{"num_hidden_layers": 12, "num_attention_heads": 4, "num_key_value_heads": 4, "hidden_act": "relu", "norm": "layernorm", "parallel_block": false, "init": "normal", "init_std_qkv": 0.0352, "init_std_down": 0.00718, "lr_mult_qkv": 0.5, "lr_head": 0.0102, "warmup_steps": 134, "schedule": "wsd", "batch_tokens": 131072, "max_steps": 5638}
Each number is 128 + 32 x the weight over its row's rms, rounded and kept within 0 to 255. Layers, rows and columns count from 0. The size above them is the row's rms in percent of the matrix's.

# layer 2 MLP down (transposed), 1024x256, rms 0.113, rows 97-123, columns 128-255
size [ 81 100 100 116 105 102 124  95 102  98 105 103  85 104 106  97 109 106  82  99 101  95 108 114  97  94 106]
[[164 104  97 124 190 169 183 118 166 162 101  91 151  74 115 117  90 107 164 150 140 158  98 133 129 122 167 138  92  82  87 119 197 106 149 196  82 108  41 168 145 162 137 122 110 142 123 165  97  90 158 119 134 128  88  93 131  58  96 107  89 147  45 126  81 140  96 100 134 159 165 141  93 118 181 113 134  45 116  98 176 162 143 112 158 114 178 114 136 142 182  61 121 113 147 109 113 105 117 115 108 154 154 125 171  71 169 139 130 183 135 178 108 134 166 107 160 113 128 165 151  82  91 140 134 143 141 106]
 [157 149 190  57 126 118 140  71 118 159 158 143 132 125 131 175 147 122 115 122 130 129 154  91 148 133 128 139  94 116 138 169 157  99 106 127 133 164 153 112  99 173  96 120 168 159 123 151 167 140  59 123 174 162 125 112 135 112 149  80 196 110 147 146 145 105 142  64 129 154 142 109  99  97 105 118 164 151 110 104 124 103 128 118  70  82 174 127 121 121  97 118 107 134 126 115 147 151 112 151 124 164  99 178 143 147  93  90  92  64 137 148 107  89 180 186  57 109 113 122 134 144 123 119 145  76 119 112]
 [148 135 101 110 101  95 165 132 113 125 112 109 149 114 112 111 155 184 101 132 131 138 142 115 159 117 122  96  85 174  69  89 116 151 138 115 124 151 111 163 127 102 166 100 143 109 118 160 129 150  90 112  98 156 191 183  64  86  97 136 147 136 124 126  93 199 138 182  96 118  68 139 170 185  92  91 158 126 144 202  52 140  97 109  69 112 118 131  84 131 170 125 168  90 136 125 142 102  48 147 172 114 129 104  93 115 173 159 127  98 118 140 102 140  98 150 138 130 125 160 120 168 184 158 140 127 193 104]
 [118 165 115 136 116 139 115  92  97  92  86 211 168 126 160 132  76 154 101 133 145 157 149 175 139 127 106  98 127 137 185 116  88 129 137 145 215 158 123 174  82 119 110 184 153 135 178  89 117  52 164 131 146 121 101 148 104 116 178 133 144 133 162 124 116 102 125 118 108 161 117  65 107 115 153 104  63 155 120 147 141 134 143 143 115 121  68 168 218 101 112 193 120 109 105 147 100  40 139  92 118  87 137 112 128 156  97 165 156  98 166  74 171 186 117  68 125 110  88  86 134 133 152  73 126 138 159 123]
 [157  64  92  69 171  89 154 138 126 114 133 135  94 134  96 110  92 125 127 107 159 134 145 110 145 145 120 105 171 153 118 138 119 122 209 116  76  92  78 177 104 147 114 138 103  87 118 150 150 161 140  62 125 133 110  75 109  92 115  76 121 115 151  94  60 107 150 109 143  82 125 153 145  99  85 129 125 147 139 163  46 166  87  65 161 134 119  80 113  71 134 118  38 118  99  96 113 114 137 128  82 131 139  62 112 104 116  86 113 172 103 165 144 158 155 101  96 147 129 181 184  72 113  78 107  70 109 125]
 [147 125 111 185  53 129 132 140 108 111 131 142  63 124 176  48 153 101  75 112 140  78 107 137 117  72  82 162  84 159  90 111 154 172  85 109  84 132 123  93  79  99 141 204 103 134  70 190 119 105 160 126 157 132 129 134 101 135 110  79 107 122  96 162 119 175  87 115 116  92 112  95 132 114 106 177 123 150 176 102 143 108 137 208 111 131 106 162  80 136  95 119  64 120 192 163 127 125 131 129  94  84  86 149  60  41 152 130 115 114 173 141 102 141 163 176 150 158 100 172  71  99 128 141 116 122 148 117]
 [110 182 141 133  75 176 121 115  74 156 174 193 145 129 116  80 136 152 160  88  90 117 119 116 136 157 137  93 133  98 135 126 146 124 119  73 143 144 119  91 198 154 140  80  73 163 136 162 171 122 142 137 126  73 140 164 151 131 103 105 130 154 101 112  91 125 106 134 111 119 112 152 162 160 116  87 167 128  69 125 141 157  50 149 145  96 133 129 113 117 139  53 116 140  94  88  99 131 143  87 142  82 106 104 160 113 114  79 115 157 145 150 136 152 104  92 140 163 154 155  98 167 138 120 201  94  83 140]
 [ 83  90  93 114 144 128 148  86 113 159 127 129 166 115 172  97 133  78 132 133 130 117  92 108 124 153 157 136 144 144 144 119  74 146 170  83 110 107 136 151 203 168 127 209  73 111 192 167  96 127 129 165 166 157  98 127 198 129 125 140 122 132 114 120 152 129  88 100 145 149 186 166 107 121 125  77 153 134 210 146 110  97 124 128  86  83 100 163 179 100 112 194 115 106  58 101  78 138 100 161  99 104 119  91 140 101 151 125 192  97 155  73 139 184 168 109 151 162  82  98 128  80 199 135 144 107  94 165]
 [166 140 149 162 118 147 154 117 108 119 128 184 155 148 178 130 140 109 135 128 113  94 192 141 190 152 159 121 143 107 110 104 164 142 127 146 116 170 109 109 154  95 155 125 105 108 167 144 133 134 103 186 128 180 173  80 141  80 130 102 124 121 136 126 119 196  82 115 168 119 186 103 157 142 110 158 118 138  87 102 141 118  64  37 125 187 128 148 193 112 100 162 110 101 155 151  57 102 106 117 106 149 109 162 155 110 136 155 129 149 117 153 182 104 190 138 114  78 143 104  85 143 146 141 165 146 180 109]
 [123 159  79 160 140  72 127 160 148 136 114 168 128 104 170 157  99 181 146 155 208 127 102 151 141 126 107 143  89 129  84 102 109 115 162 133 179 108  97 136 145 125 141 116  61 107 160 166 142 147 109 105 131 180  76 167 116 136 150 151 129 134  59 124  84 112 142 162 117 109 172 127 145 132 186 102 102 135 163 161 134 126 194 128 110 178  62 113  79 144 153 144 139 140 149 142 149 110 124  93 161 134 170 106 158  67 160 127 104 122 147 111 128 127 170 116  22  90  56 173 142 115 101 150 123 139 124  89]
 [133 122 134 127 183  86 121 117 141  94  87  95 125 174 139 118 138 109 113 151  91 124 119  75 125 113  93 205 138 141 101  82 100 144 172 102  64 147 112 179 175 108 123 153 194  82 142  86  75 158 140 117 139 136 162 113 143 111 160 129 132  92 115 134  80 194 148 127 202 154 152  71 147 129  79 142 199 192 130 167 136 101 108 100 131 114 105 137 113  86 133  72 123 133  77 129 132  93 123 143 172  91 100 112 118 136 159 108 181 192  91 103  80  88  84 171 154 123  60 135  87 145  80 142 109 123 133  87]
 [105 106 158  79 152 206 115 137  75 105  85 132 153  97 149 150  99 115 145  93 142 126 140 125  59 131 150 168 102  74  66 152 102 139 168 165 186  65  69 154 143 210 112 121 125 160 151 130 149 117 119 176 150 144 143 133 191  93 147 165 118 139  82 139 133 176 154 159 138 128 111 116 163 110 136 161 132 142 134 178 151 116 168 102  66 105  42  42 108  94 136 133 181 139  68  82 180 153 173 137 101 113 120 175 181  89  84  86 117 137 158 139 144 110 133 167 112 131 144 106 168 149 141 116 113 147  98 128]
 [146 148 101 156 109 108 104 147 102  62  97 117 135 145 150 121 131  65  83  93 149 158 148 125  96  69  95 205 111  82 104 137 140  82 163  87 134 127 146 189 152 210  86 165 185 133 180 106 169 105 110 144 114 110 153 148 135 107  83 162 115 168 150  96 132 126 154 157 151 167 152 158 146 186 145 141 135 163 152 161 130 143 134 117  96  46 151 161 139  72 131  97  52 113  74 125  93 174  65 169 121 124 144 174 140 106 134 140 180 149 146 108 138  89 123 143 113 192  97 112 110 135 122 151 152 108 152 129]
 [143 167 115 117 144 146 101 134  85 163 139 100 110 149 135 175  80  79 164 165  96 110 158 138 129  82 151 114 102 128 158 158 133 113 157  80 113  73 119 119 174 168 136 105 116 140 123 121 123 154 101 100  48 124 105 118 104 135 124 139 144 136 184 105  76 154 145 131  99 166 129 121 141 172 115 115 153 114 141 186 103 115 144 121 135 132 163  93 163 161 119 107 152 133 177 138 134  72  90 180  95 136  63 151  69 124 102 128 117 141 103 121 180 140  58 189  93 121  98 130 191  85 139 109 158  99 111  99]
 [104 120 111 170 206 156 138 140 143  81 127 181 109 137 206 137  92 109 155 136 158 129 139 146 208  78 157 125 156 125  73 132 118 186 162  79 133 151 147 104 145 142  63  92 129 182  97  91 112 141  90 144 141 155 162 141 141 162 125  59 118 148 206 145 161 118 102 131 152 115  96 144 108 149 138 157 116 148 173 116 111 104 179  93  79  98 155 115  98  95 115  83 101  85 123 126 101 145 164 136 148 114 103 170 170  96 122 159 160 103 130 118 130 138 109  98 140  75 119 106 173 113 129  82 197 106 206  89]
 [112 102 137 112 181 119 171 115 155 159 129 113 113 144 129 117 115 110 186 105  64  81 175 160 189  83 162 148 108 109 101 148 160 120 136 131  98 145  88 127 123  95 121 140 138 168 101 145 126 123  94 151 154 204 120 136 112 109 127 169 107  91 111  99 101 143 162 177 103 156 135  98 159 121 194 127 144 128 104 127 174 175 122 103 167 122 123 124 164 127 162  83 163 149 181 147  91  72 145 108 129  74 117 105 128 106 176 145 140 140 145 172 137  80 171 125 152  90 186 108 127 122 123  98 194  87 129 157]
 [141  72 113 131 152 128  84 140 102 107 157  84 143 178 124 121  56 131 187 119 103 117 129 147 167  92 154 147 107 160 157 173 108  79 108 174 101 129 114 121 126  73  79 172 140 165 160 126 130 127  89 127 145 113 135 151 175 115 136 136 125 101  66 116 135  76 133 157 127  76 197  91 210  97 121 114 144  82 113  93 119 170 135 120 152 216 175 113  78 114 102  98 107 151 137 162  77 109 120  98 203 161 178 125  91 109 175 171 108 115 117 177  92 101 157  80 133 158 145 112 133 101 131 115 120 162 163 167]
 [182 148 121 130 125 139 142 194 142 143 157 159 113 147 165 129 162 150 124 118  87 143 134 191 187 110 103 123 150 203 146 164 106 117  64 124 177  79 129  94 122  97 100 192 130 109 120  85 170 151 166 128 103 172 185 135 154 113 136  43 111 115 170 152  88 125 190 105 156 150 108 157 107 137 165 167  85  72 138 159 130 121 167 107 164 134 101 131 158 133  80 127 175 202 138 167  75 116 157 156 105 140 174  87  99 114 171 158 139 108 103 137 103 141 208 103 149 147 108 123 114 163 101 153 150  84 150 152]
 [122 142  87 149 153 105 161 151 161  95 156 138 100 180 177 141  80 131 100 125 123 160 121 168 100 152 123 165  90 156  66 111 175 129 154 156 154 135 123 144 122 140 108 110 148 158  79 142  98  82 101 208 174 157 193 155 174 146  66  91 146 102 129 124  42 156 111 193  85  73 134 161 121 133 182  74 117  89 112  98 108 150  61 120  70 125 143  86 149 135 151  94 146 130 139 126 145  93 112 189 114 146 171 169 144  99 153 136 128  87  92 163  99 134  96 131 131 121 199 146 111 116  71 127  87  88 175 103]
 [ 61 135  87 179 145 116 145 117 146  88 124 166 128 118  98 147 124  66 117 134 136  91 127 144  83  65 133 128  70 102 125  69 144  70 113 171 160 166  97 121 142 174  75 110  96 195 119 136 143 107 131  43 101 161  73 112 172 200 183 150 162  93 138  89  74 141 102 168  94 151 120 140 137 170 114 136 128  93 139 141 154 123 111  76 147 139  95 144 142 125 138 109 149 112 131  56 146 119 140  95 155 151 124 108 130 149 104 153 159 127  82 166 131 155 179  63 142 110 109 124 142 114 162 106  82  75 104 145]
 [162 150 107 173 101 104 136 131  99  92  78 161 102 111  97 109  60 138 173 133 123 149 136 165  96 128 149 153  91 189 122 131  47 165 125 118 119 144 100 126 207  99 107 159 114 172 107  97 125 129  59  90 141 173 116  96 142 103 149 108  75 136 154 113  48  86 155 169 143 172 106 176 105 143 109  82 158 148 152 113 142 112 123 187  91 177 143 114  67 180 128 105  59 107 124  98 205 109 122  97 155 145 118 116 116 180 127 108 101 109 135  72 144 112 115  99 134  77 152 140 104 116 157 154 199 151 107 109]
 [105 161 135 112 114 100 160 138 140 112 145 130 119 135 108 144 118 109 146 145 141 111 138 142 149 124 123 144 164 116 162  79  95 132 118 115 146 152 168 141 128  87 134 154 158 104 142 122  95 129 106 165 166 169  98 150 132 172 134  45 186 132  59 113 131 139 156 146  90  90 166 153 112 169 180 155  76 145 128 118 163 122 150 147  73  39 133 142 134 144 124 147 119 120 157  93 125 113 178 134 139 141 126 187 142 128  96 101 107 228 192 110 109  71 161 112 156 102 164 152 171 111 116 107 167 127 172 130]
 [ 69 164 132 136 124  68  97 109 130 104 127 150 101 158 200  79 126 126 104  86 127 148 127  58 101  91 180  95 153 160 149 116 127 130 127 141  84 107 111 129 118 155 115 141 109 129 147 168 136 131 122 144 125  31 144 124 206 190  99 109  83 117 146 106  79 139  67 101 135 133 119 151 122 156 211 102 140 106 145 136 161 113 150 120 173 102  85 169 159 149 176 136 113 146  73 142 165 125 133 119 145 109 125 123 165 118 180 127 173 140 128  99  98 131 183 127 111 133 145 176 182 132 133 165  77 133 104 141]
 [202  78  86 197 168 153 174 161 143  78 114 130 136 109 124 129 157 138 100 182 104 133 164 160 128 141 133  69  91 171 122 100 168 173 153 139 112 101 186 113 155 175 141  81 123 108 150 144 113  88  77  97 170 167 167 116 149 138 144 101 163 161 118  90 117 163 131 146 144  91 157 170  85 171 160 109 141 129 156 128 147 156  78 105 156 139 144 128 124 156 161 110 121 103 107 140 118 119 140  88 168 202  92 130 117 135 162 135 162 139  93  96  99 129 167  84 105 117 154 101 111 134 127 108 179 169 177 137]
 [100 115 165 106 157 141 165 105 151 112 157 151 162 139 137  91  79 145 120  52 137 153 100 178  78 130  66 138  78 187 170  82 127  75 150 135 125 125 137  85 138 188 118 127 145 143 114 162 100 137 182  84 154  99 176  80 123 134 141 183 122 131 118  84  96 100 127 179 148 113 183 170 152  98 151 111 119 165 109 113  94 122  41 186 101  89 111 125 128 143  99 179 103 123 140 109 135 181 190 142  93 135 150 157 157 153 139 118 124 140 129  90  71 105 127 126 116 123 141 136  83 161 140 100 107  94 121 181]
 [133 111  95 143 167  98 162 154 103 124  94 128 159 113  54 109 122 165 171 125 113 135 118 188 143 148 114 136 152 139 116 157 147 175  87 149 153  70 124 169 124 149 113 107 132 192 124 166 125  67 156 140 120 118 150 101 155  98 116 118 117 119 111 112 133 112  88 183 178 119 164  80  74 171 119 101 133 122 113 130 141 106 135  91 129 161 136 116  84 151  39  84  59  92 120  81 127 156 173 116 115 216 126 140 124 158 147 172 178  79 119 132 163 179 182 111  82 111  61  99 141  77 119 195 209 155 134 123]
 [178 114 133 116 124 161 135 124  86 147 162 118 140  93 173  77 173 145 141 107 108 150 137 109 111 151  69 188 175 134 135  78  89 170 112  67 120 164 135 146 100 131  98 114 123 182 132 124 125 101 155 117 179 141 190  36 188 164 107 156 125 101 161 188 111 186 118  92 173 110 138 125  97 172 120 141 126  84  89 174  90 179 141 121 180 118 119 118 165 125 165 108 182  70  99 135 117 163 200 144 149 154 121  77 159  97 136 131 141 100 126 124 103 153 136 134 102 112 124 150 172 140 121 124 148 120  74 171]]
# layer 2 MLP up, 1024x256, rms 0.111, rows 98-124, columns 128-255
size [101 101 105 101 100 115  98 106 100 104 103  96 106 105 100 102  99  84  97 102  98 112 114 104  92 102 100]
[[152  65 105 151 171 116 135 127 141 136 152 117 139 128 105 162  84 103 146 118  82 151 184  68  80  84 110  64 146 147 131 105  88 140 122 158  76 165 189 163 134 200 118  80 153 153 141 133 114 117 159 142 104 142 139  67 104 133 109 132  87 193  95 100 119  79 153 116 171 116 181 112 105  98  65 147 143 158 165 140 109 127 176 127  99  65 142 114 117  81 161 137 123 111 126 174 114 122 106 139 130 164 100 150 160 134 143 142 156 139 120 142 126 177 175 117 119 112 167 161  65 104 120 121 110 131  58 137]
 [107 111 134 132 151 147 167 100 106 106 101 127  94 110  85 131 131 117 152 144 126 127  96 131 170  82 106 130 180 104 168  71  79 135  92 129  97 179  78  57 150  89 102 106  90  97 126 157 146 149 153 130 175 157 147  98  48 159  72 210 147 118 128 152 146 145 181 151 180 105 162  98  47  71 149  91 137  66 204 115  79 195 128 107 108 124 126 158 153 107 128  52 119 116 157 152 127  86 198 166 131 152 109 135  97 103 119 167 106  98 173 148 115 112 150 103  94 176 112 112 155 158 105  98 151  76 179 157]
 [121 134 113  81 102 128  83 133 128 118  91 170 155 144 156 111 107 126  48 163  95 114 125 220 136 154 163  65 137  98 172 145  81  79  89 181 164  72 132 154 149  74 110  83 146 114 117 157 110 155 134 121 135 169 123 147 136 138  96 109 116 185 189 191 138 162 212 171 163  70 137 124 125 105 185 115 187 145 142 181  48 124 145 109 161 137 152  84  72 100 101  95 176 123 130 165 152 193 160 127 137 123 182 178 105 126 124 107 132 134 117  85 162 112 128 133 112 117 145 118  78 194  90 157 169 125 108 181]
 [215 135 183  89  89 141 175  76 101 188 150 131  98 136 122 129 102 142  92 155 139 213 121 103 185 172 187 155 120  85  69 140 137  75 130 143 127 110 152 105 149  85 130 128  83 157 108  78  85 171 110 109 108 165 173 149  59 136 157 108 146 121 185 117 130 125  90 126 106  82  70 149 136 117 116  96  98 114 157 192  98 128  78 116 174 179 132 115 135 135 109 111 111 102 148  81 118 155 100  73 130 130 113 139 177 165  99 174  86 158 101  99 130  90  87 144 123  96 183  97 126 150 170 131 156 129  99 182]
 [ 67  73 170 144 151 150 109 111 153  97  82 142 111 123 138 109 168 141 136 143  72 143 154 176 144  97 147 100 100 150 128 170 154 133  79 221 144  95 113 123 138 121  90  59 141 128  81  73 163 133 109 113  90  89 136 120 162  77  56 205 154  98 152 154 127 142 115 116 138 153 140 201 192  87 156 130  59  87 182 123 111  96 137 115 146 144 110 177 156 143 109 104 132  90 111 182 109 147  90 102  58  66 104 190 112  97 116 118 153 126  86 136 179 151 150  85  94 143  67 148  72 190  91 106  89 139 114 109]
 [ 88 125  74  86 113 131 176 144 164 116 164 147 202 109 101 101 105 142 117 138 145 158  78 135 113 162 107 180 150 175 166  78 125  94 148 157 123 117 113  41 139 163  98 170 170 112 139 146 112 127 143 111  86  50 149 126  76  97 127 109 122 101 128 133 129 168 154 141 150 136 161 116 138 154 169 132  86 126 200  72 132 142 154 106 123 129 173 118 144 107 145 105 119  91 100  82 166 126 194 129  76 137 115 147 174  97 115  98 168 165 106 145 160 164 167  97 110 144 109  87  95 100 140 178 106 174 164 141]
 [125 121 167 135 117 102 166 140 131  94 134 123 128  55  64  71 192 117 124 145 138  99 129 140 130  48 128 139 178 143 184 111 175  60 126 138 126 143 153 110 128 137 150  71 171 106 122 142 165  77 125 155 127 142 117 127  90  82 130 152 198 115 115 137  84 176  72 123  77 101 126  86 163 161 131 133 109 131  88 152  92 203 176 139 128 111 120  53 129 113 154 149  95 148 125 205 105  71 130 101 161 182 143 117 156 150 111 126  81 108  94 149 117  94 154 112 156 121 153 124  97 104 102 133  92  99 107 150]
 [170 161 157  92 110 102 144 106 126 121 110 127 126 121 145 121 115 142 114 167 119 103 148 100  90 132 101 120 163 125 133  97 133  83 120 202 111 164  63 111  64 194 190 165 136 111  81 153 106 166 119 131 127  61 108 120 142 132  96 121 144 162 183 138 203 146 115 109 127 103 111  93 129 115 131  61 112 138 133 139 139  82 178 102 154  94 139 137  65 173  63 129 102 142  87 130  78  97 150 146 145 196 143 113 167 103 170 136  71 102 164 100 128 185 159 122 109 198 116 146 105 137 128 115 128 119 155 133]
 [128 134 169 158 129  85 110 188 102 125  87 186 146 109 124 128  98 129 103 193 108 155 103 124 135 178 125  94 101 125  80  91 209 103 148 139 158 129  98 121 171 178 120 133  76 143 146 161 101 121  92 115 149 143  94 161 111 140 165  85  61 134  86 152 158 116 187 144  83 133 126 173 148 113 131 125 174 103 132 121 110 129 128 180 189 122 134  75  82 145 178 151 145 150 119  72  51 123 103 124 128 118 145 136 160  43 132 159 121 133 139  56  64  97 108 123  86 133 137 146 120 115 128 141 138 150 123  70]
 [157 139 166 151 114  96 103 127 118 156  75 104 121 150 100 142 100 180 135  82  55 113 111 170 163  97 179 137 125 174  87 145 178 202  76 107 143 130 108 166 148 130  83  90 140 152 111 111 202 121 160 154 156 144 108 118  67 117  85 119 111 182 159 126 143 105 150 105 162 146 108 159 123 134 112 157  90 132 154 144 119 153 118  97 138 128 147 137 156 107 131  66  84  93 103 215 147  92  68 103  65 167 151  83  59 128 151 150 157  78 156 125  82 118 200 137  71 129 165  92 129 139 152 124 154 141 121  97]
 [ 93 100 171 116  70 127 123 149  45 147 187 154 115 157  86 117 106 190 157  96 122 123  92 108 142 110 108 132 170 151 185  90 141  86 164  80  72 122 173 118 166 143 109 102  90 160  82 143 122 168 133  81 134 172 144  90  87  76 170 151 109 101 156 113 139 123 148 178 122 138 150 169 135 180 149 154 109  83 139 133 100  83 126  98 110  58 100 137 128 133 132 131 135  95 144 127 108 154 134 132 166 110 140 102 133 109 188 146 109 114 113  68 125 130 161  68 134 169 128 137 165 140  78  76  96 152 201 138]
 [129 157 115  57 102 153 109 101 110 174 155 142  81 123  54 123 139 132 123 163  91 109  91 133 109 159 132  99 157 190 157 114 123 120 111  94 126 106 121  64 121  70 163  58 142 151 117 112 172 104  49 129  88 132 154 117 137 138 169 139 141 159 166 104  69 138 118 115  95  91 118 121 117  87 127 117 145 122 182  62 156  55  84 144 125 123 107 157 155 114 173 153 172 131 125  92 100 117  87 189 158 117 136  72 188 156 158  79 145 126  94 141 145  81 184  72 143 168 200 128  68 135  96 194  96 188 108  86]
 [112 128  76 100  70 104 120 134 137 106 164  58 116 187 106  84 120  85 149 199 152 139 122 122 136  89 139 107 117 135 100 113 151 221 169  53 190 105 129 125 105 137 108  77 100 140  78 108 125  88 134 117 122 141 147 109  95  99 159 152 132 168 113  78 165 170 125 155  55  84 103  89 165 129 156 125 114 177 145 124 127 113 113 126 161 137 112 123 112 110 139 126 101  39 160 142 151 119 170 127 177 119 176 118  64 113 108 150 138 142 156 163 125 106 120 185 136 103 190 117 188 125 100 163 120 138 126 136]
 [183 125 139 154 170 120 149 107  88 122 141 188 176  94 148 106 113 148 197 149  99 135 107 148 108 114 111  97 122  58 124 113 124  83 103  73 146 133 149 130 153 143 114 183  51  74 105 123 118 161  68 109  85  90 100 120 106 143 104  82 106 128 151 177 144 139 172  89 141 184 172 159  64  85  89 210 117 122 151  56 106 125 122  94 149 161 153  94 181 126  86 109 149 133  69 141  83 150  91  82 111 118  90 127 138 117  86 124 110 178 175 135 124 121 167 125 128 143  85 133 147 198 100 112 175 149 143 129]
 [124 139  81 180 105 114 120 151 114 166 136 113 140 123 104 119 144 125 118 158  98 144 129 136  82 146 136 113 125 132 128  50  97 122 116 191 157  97 162 112 175 167 119 174 126 121 207 119 137 192 102 177 103 125 149 155 147 117 131  84  87 113 142 225 186 156 105 112 141 179 125 101  93 135  83 109 162 178 144 154 112 133 125  79 156 138 164  98 109  97  76 181 112 188 120  80 126  91 128 111  96 133 120 144 127 141  93 196 115 151 157  91 111 136 126 147 155  94  92 149 116 158 150 136  81 161 130 128]
 [156 148 133  56 110 101 138  98 131 193  76 147 155 145 140  66 153  96 164 225 140  94 134 157 138 136 157 183 104 102 173 107 167 123  97 107 110 163  77 139  87 127 165  36 120 161 150 114 127 158 100 143 109 115 118 104 119 142  78 115 124 138 132 138 127 188 122 135 117 145 115 155 117  88  85 134 152 149  88 122 129  55 167 133 109 163  86 168 176 139 134 138 127 114 138 185 126 161 114 149 122 115 122 110 131 144 118 100 113 148 111 129 135 145 103  75 139 147 101  87 184 100 132  36 125 110 107 153]
 [ 84 131 178 133 104 197 150 185 144 168  96 165 135 119  92 175 172 138  74  77  30  65  81 115 128  81 180 123 113 155 133 164 106  92 100 106  82  89 143  91  74 151 118 134 106  72 123 143 168  99 126 101 135  84 146 143  96 156 113 113 136 119 180 151 129 193 148 104 102 117 112 148 148 166 114 151  80  64 175 184 103  92 139 192  76 171 150 134 119  95  95 145 132 107 100  95 153 169 132 145 149 152 104  97 135 128 111 128 186 119 137 103 114 166 134 119 155 148  62 113  54 166 136 134 126  84  98 145]
 [149 109 111 107 109  84 160 125  93 104 155  86  75 192 118 147  92  90 139 131 131 122  89 144  86 176 150 145  83 189  93 121 141 147 169 125 147 112 143 127 146 153 113 139 179 127 132 161 144 111 177 168 141 121 159 177 161  70 109  69 142 126 163 126 125 116 112 180 184 119 107 102 130 114 127  99  88 154 125 149 127 135 102 132 149 127 111 105 159  80 137 120 158  94  99 201 123 105 109 196 167 122 139 190 160 137 160 111 126 145 155 139 137 146 110 121 143 145 138 154  95 127 114 165  89 144 156 185]
 [101 167 114 120 124 128 148 103 159 144  93  89 114 165 120 140 131 146  84 160 128 102 136 123 149 208 148 167 123 146 170 151 176 142 164 119 102 145 139 169  72 151 113 141 138 161 101 130  96  72 180  93 117 128 140  91  96 101 212 101 163 141 136 146 137 130 144 121 159 146  98 124 170 130  76 191 127 181 124  75 166  88  42 130 119 202 114 139 119 128  97 125 178 125 124  98 126  93 159  62 127 154 140 161 165 130 160  96 129  75 143 126  83 168 125 115 114  74 120  94  50 130 103 114 147 142 124 144]
 [106 132 166 107 127 169  67 182 113 122 174  84 123 134 128  89  98  81  92 156 103 166 165 123 166 111 102 151 117 129 171 139 169  65 165  69 111  65 150 127 145 123 132 139 139 144 155  98 107 136 138 143 156 120  68 149 103  92 143 126 163 164  72 145 140  90 138 143 154  75 110 151  83  91 157 104 116 110 100  84 104 145 106 152 194 129 127 143 169 171 183 121 133  64 133 138  71 156 120 166 105 148 129 146 186 152 147 122 169 144  89 186 183  91 110 120 111  83 172 131 163 117 139 154 127 113 127 189]
 [131 162 105 127 150 121 168 125 176 153 135  94  94 199 121 122 100 131  85 135  97  77 150  45 109 126 110 118 141 156 175 128 109 161 155 119 150 111 127 151 125 108 135 162  79  74 162 145  95 122 124 115 146 129 123  82 125 126 129  83 149 205  91 138  95 128 150 147 101 109 137 138 120 164 115 113 176 162 142 103 121 130  92 155 158  97 158 139  93 172 128 113 164 110 115 160 176 155 133 169 101 111 130  93 168 113 167 130  84 132 151 168 134 149 153  62 144 145 111 173  99 166 120  56 146 110 117 148]
 [133 150 170 134 137 160 132 181 122  92  77  79  76 204 157 138  81  92 125 149 125 109 174  92 152 128 133 132  80 126  98 147 126 138 185 129  82 116 149 131  86  91 125 149 112 131 122 112 113 177  95 126 169 150 157 131 137 172 160  74 182  96 188  45 129 139 144 125 123  63 153  80 113 109 145 130 139 131 108 156 130 180 154 126 101 118 129 112 119 143 143 146  84  88 112 146  94 134 139 193  96 158 112 143 112 123 151 190  65 150  82 136 206 103 163  58  82 125 144 159  72 144 135 124 126 153 114 165]
 [140 124 115 138 134 181 141 167 131 119 105 110 167 117 102 114 119 129  99  46 115  93 164 107  99 184 113 112 129 179 166 132 164 134 156 111 142 102 201 172 144 184  92 116 113 111 124 157  17 151  94 140  94 105 101  95 139 129  56 131 108  86  78 203  76 123 133  68  65 158 138 159 120 162 108 105 162  96 125 176 175 106  94 159 135  95 138 122 150 125 113 122 151  55  98 130 121 130 127 137 122 112  83 110 118 159  90 145 134 104 147 158 104 167 111 128 120  98 138 102 109  99 159 151 109 168 115 118]
 [ 58  86 155 102 139 131 125 136 103 122 119 119  97 145 141 119 140 131 144 187 118 142 166 125 135 120 138 143 155 116 153 145 118 151 106 150 126 143 148  98 113  87 179 104 121 144  82 122 100 170 133 157  96 147 136 122  94 135  73 137 139  99 142  80 204 174 137 129 128  85 121 124 126 111 125 123 192  70 109 154 130 161 138 149 141 103 127 152  47 120 145 140  50  50 149 116 114  62  86 101 133  55 117 151 105 116 124 104  88 102 159 101 138  89 176 151 145 103 153 117 165 184 131 115 128 117 144  61]
 [120 138 140 119 104 103 158 136 111 126 163 130 121 169 145 130 116 105 125 131 100  79  97 130 146  78 146 132 106 117 108 111 104  73  86  56 113 168 133 145 127 137 166 133 140 107 156  95 126 139 114 127 132 158  88  53 176 134 152 139 120 101 125 173 100 111 161 108 163  88 131 121 125  99 117 174 146 133  68 104  52 153 106 153 129 126 131 136 150 124  85 121 100  54 159 145 130 178 104 142 103 197 201 130 144 133  90 117 168 125 133 105 127 152 133 131 102 109 113 133 113 114  73 104 115 105 174 157]
 [167 175 135 194 134 137 147 144 137 187 121  72 130  92 110 129 227  97 164 138 113 122 148 117 170 140 160 126 117 136 155 115 130 133  80 130 102 149 102 118 110 103 126 125 127  84 150 171 128 120 138 136 141 116 109 123 137  86 159  78 147 130 113 161 169 210 104 155 140  97 134 135 120 132 115 157 148 124  60 160 109 159 150 196 140 149 124 115 116 114 161  93 109 115 126 139 111 168 104 167 121 116 179 136  90 131  64 117 150 188 142 114 109 109 170 119 107  83 178 182 124 134  95 128 132 114  81  76]
 [116 127 116 165 168 110 107 140 111  92  79 140 129 131  70 188 103 138 160 135 123  90 140 175 135 108 132 233 152 142 116 125 137 127 133 108 103 120 149 129 103 169 115 135 128  26 176 128  90 162 135 109  63 124 153 132 125  83 116 119 145 121 146 123 109 139 155 156  73 178  81 101 103 120 119 133 139 137 122 184 174 122 179 197 125  86 120 157 134 171  50 162  88 107 116 172 172 152 169 123 130 150  95 126 126 126  83 119 123 148 102 109 153 138  65  85 159 133 109 148 119 103 122 103 128  74  80 167]]